Part of a small language model's weights.
Size: 11 layers, width 64, MLP 192 GeGLU, vocabulary 4611, 0.892M parameters.
Each number is 500 + 50 x the weight over its row's rms, rounded and kept within 0 to 999. Layers, rows and columns count from 0. Numbers have three digits each. The size before them is the row's rms in percent of the matrix's.

# layer 2 attention value, 64x64, rms 0.291, rows 0-63, columns 0-31
090:537509595454470534423434607428423481468509460501539482427430522584463581492544516550463475536462
078:464519466530513516490487622506487562510558464429522515590498427426531507441495527546514442553585
073:452523494444560481563477551506525478545503470474500476467468442633454428500412462489507548449473
091:431536620592544483554482485512512479459531663437449476448526456480527500465510559545467523591503
092:547529544434452484437429438574562515548504499630502460519431494459503431416599457480525485536523
081:416564427544459461503524526392515500482486473504485515565397546485504526453443557504451469363593
088:461529456488567521509553636588476473535473557475488352502441475499505484503520593529454566436476
101:481573605504404516516511393524446532467476521486398496434521502489540504503568427502513547523500
096:516467468521607540439556460505517488549435507491460455526521483448419452510505577464478471511411
094:489466528476582512419497551505469559551511490508455470533541423423547554450492610467532478482621
086:491519577429416496559510430470506473436476565487488512427484543494594486453546463519459503512457
073:554477580536517510491500553517440463494470495555485435559495434536582541450561536423435586500571
089:592563512521523487462480567503484546469451521463515517587518368580485553568406456473459448476553
067:486467442475479432457476454599487479407482495575389513497476470562452492561524466608466480508501
083:620502484521562421556507444403565433439501510547434462439510502528566536533590552434514492504469
096:522511622555576529535493539528507526409571621498458460515452560547499601461569458502472569535534
099:499572451496526523435498531512623506479440482540579499565543597379449558479431536486541497497545
085:510577555438511427461467526421530483626499470502518479521615517532520472559429501543473476424505
091:558477540464572411564604673559475517543464420528507480528510497427467498557584508569518514443477
094:490488523427534504479533456496518536528495580487598549512484546464442511554504543573557556452509
089:581491386457465467417447519445506550559480526486620570439529465537507485481450421540461510476494
088:562488544530493455525471510519551592442542425529424475457517508579486530559523509480556567526484
100:543522540525496516485508514512486493575497434562619459565483435531443515628498561485483422469485
077:537520436563518491468602483454485537476507455448499508559458468454501557610441535470525484521460
102:419461554468579569542501501496504557500534546481443495545493547539492598591494491523506554564553
089:544533568476382499495495461498450539613540370521398489424504476518535435466486442486507517455541
103:437530487542555483542474526555461484457516530496365500546555493541494502450541496453470544447442
083:512491690431439497561442527520514583525524442541506494506467582495518469458429504591517524574467
087:483427444435452477491535468532481464522474470446563509506455485571445535472434558571520551378489
090:487501464499519525511477488547580488438530503511526587456512555504482511587579500466513539547566
094:541431542525397466550427466438432480506518447513498586531469387457544580459433526486456545536535
087:512496590434465398507492592580531557499509525416557505534585457590445548504505434522490588410511
095:526493446449556510555485566572480442533494471432567580514504485494441522561506530549546493502492
116:579586514459529419552402565570589497499473581520544495514548471547480559542454462462555524477406
115:541507484464475408493403456539521460593507433455543490463426557501598468540550513455507488489582
114:553568472563503448463561587584439502446504521432488466512552513457593564502531499404507433485524
118:467545497499503482516529405569440482419495481515433511611474521518434592430499509498499529450451
109:492492416588475494519487442543552499445523522443467508518485506418502535573466442521527478443445
107:513532583477480458492459531546496473469529339467427473572474492558512544419525436460565512569539
129:525588550492455541458542453551504550558528490497449512527523574627382512455463461534553528490549
112:444533484530408534429569555421539507368556497433448519459528487506520570530527551576461574469542
105:469492512564453502571499573584494522556496556503487438477430477435396494447488531482560517511403
111:477463506514567512493605470505467445553537490458467579448439461463510512578529416510435465501486
118:557494424498491381543600507487574499551518526494434505546515469532600550519519552475469527501583
114:453458546522492556521440596455456460444459464526494431399435479503479505535531568421453493491545
116:555521498540559556473467541544378520582491442467514524463465424439615467494456526471492522428502
118:545511540534553460421442510533570520598491483627505542447525524489482613406578486465455509518524
103:576501515512467516531506488548460540484566481428451470476470405447347526541546446489456475450513
107:526500513551494512519576504592477486478514461535497370501597469519575519453590489586547573424520
113:527429483479461514456500464378486472521500545620524585487444586414451513504461627464530507453526
103:438558368500570492534525502527502507509499388539520544425515487504443498448508419518572525477531
116:590478522605589526484607545592475434498534481529433462506493518559442516449570443492493532530496
107:605382542495497484482539535473538543473491441473465522507480507552505470563547558563575493545608
098:568509595539412548497417414540527512619461506457524508426506435519472452502529532567426511464371
106:509519417570503491477500422463423504494490521483491490585463481640479433531488509528426458534592
108:496496531430404454470476560485556485496445522389448564490563516405473512528448493437477501451591
109:517402398472471548448529586468563483502451516451468554490575562494508508458519581623547465535454
119:513402460545485511558446407461408539481520453460498458526551483453533555493503438503379479613507
103:524436482402525517451510434552509499469446532412561386488485507540475452493470523545490454463550
094:509519470531508430558532480484516499506497448611480549443605509496529469591510547461493461485576
111:557497473553560542627493464451394415497452496420435519507520543453409519520539460438513490528522
110:453532523562547450516526485558469405635537466397514487449480536539423496424448531504453513482436
093:482554521510553514518534529528566453466554531510550430544458518501519494539605408525466547510554
107:475532427433553475436477430505543463557461534456519461465613509534574499453404505488474569671480